From a checkpoint of a small transformer trained on Wikipedia.
Size: vocabulary 8192, 1.64M parameters.
Architecture: RMSNorm before each block, rotary positions, no biases in attention or MLP, untied embeddings, normalized queries and keys.
Training: 132M tokens, 4038 steps.
Each number is 500 + 50 x the weight over its row's rms, rounded and kept within 0 to 999. Layers, rows and columns count from 0. Numbers have three digits each. The size before them is the row's rms in percent of the matrix's.

# layer 9 MLP down (transposed), 128x64, rms 0.112, rows 122-127, columns 0-31
097:430571518440538439558465470606518508582436546477551483561500500404541557462520535500512443555517
111:420471476424409459481498597446557529518565544508503481460467494482425484439517487442507468553509
098:543517544561453423581459568498491550546480638539547513511528502474544496481536554457584528470522
101:477533569495482489519502539481468508481576504456444408512472485542596505501635441595522493475461
090:495580555469455536508500553611479505511477475475561508487449566549485559544425461375504466549467
094:316503545418532489573487499465573535512480544584534496372610479445492476369494514543497465534446
# layer 9 MLP gate, 128x64, rms 0.174, rows 123-127, columns 0-31
103:456512479555511447509419545547481470467495461490522393560453436476448522489529498432471429646520
100:520470509577437513555450542474503524481529498509437391430390532544465451528512458567488431506516
106:500474428526514496559466508437555479500485624551532559475520479469473551435481546513355567466467
090:527606604557532542474543552528544395537455528413437521457496494533490512502492579462496517491454
086:622579485517484418465395532595524653526500508433491499448521447459516533518484488602482591517527
# layer 9 MLP up, 128x64, rms 0.164, rows 123-127, columns 0-31
103:405475582495612455426446538494515506469474434429532637532456520532516460473494483549491528420543
096:507506488461539561488401427459462458523495472495477351547503571499467574471497519559478500532515
102:514518458488538463464463473494509547543409604559448555488476485511498471361470494510479508517469
090:521540538558473444545533513428514511512525581454603492404461512480485477536513491423490488464533
099:483578545467445519446417458475561410447555556481499487469536524517544518496453537367496450465453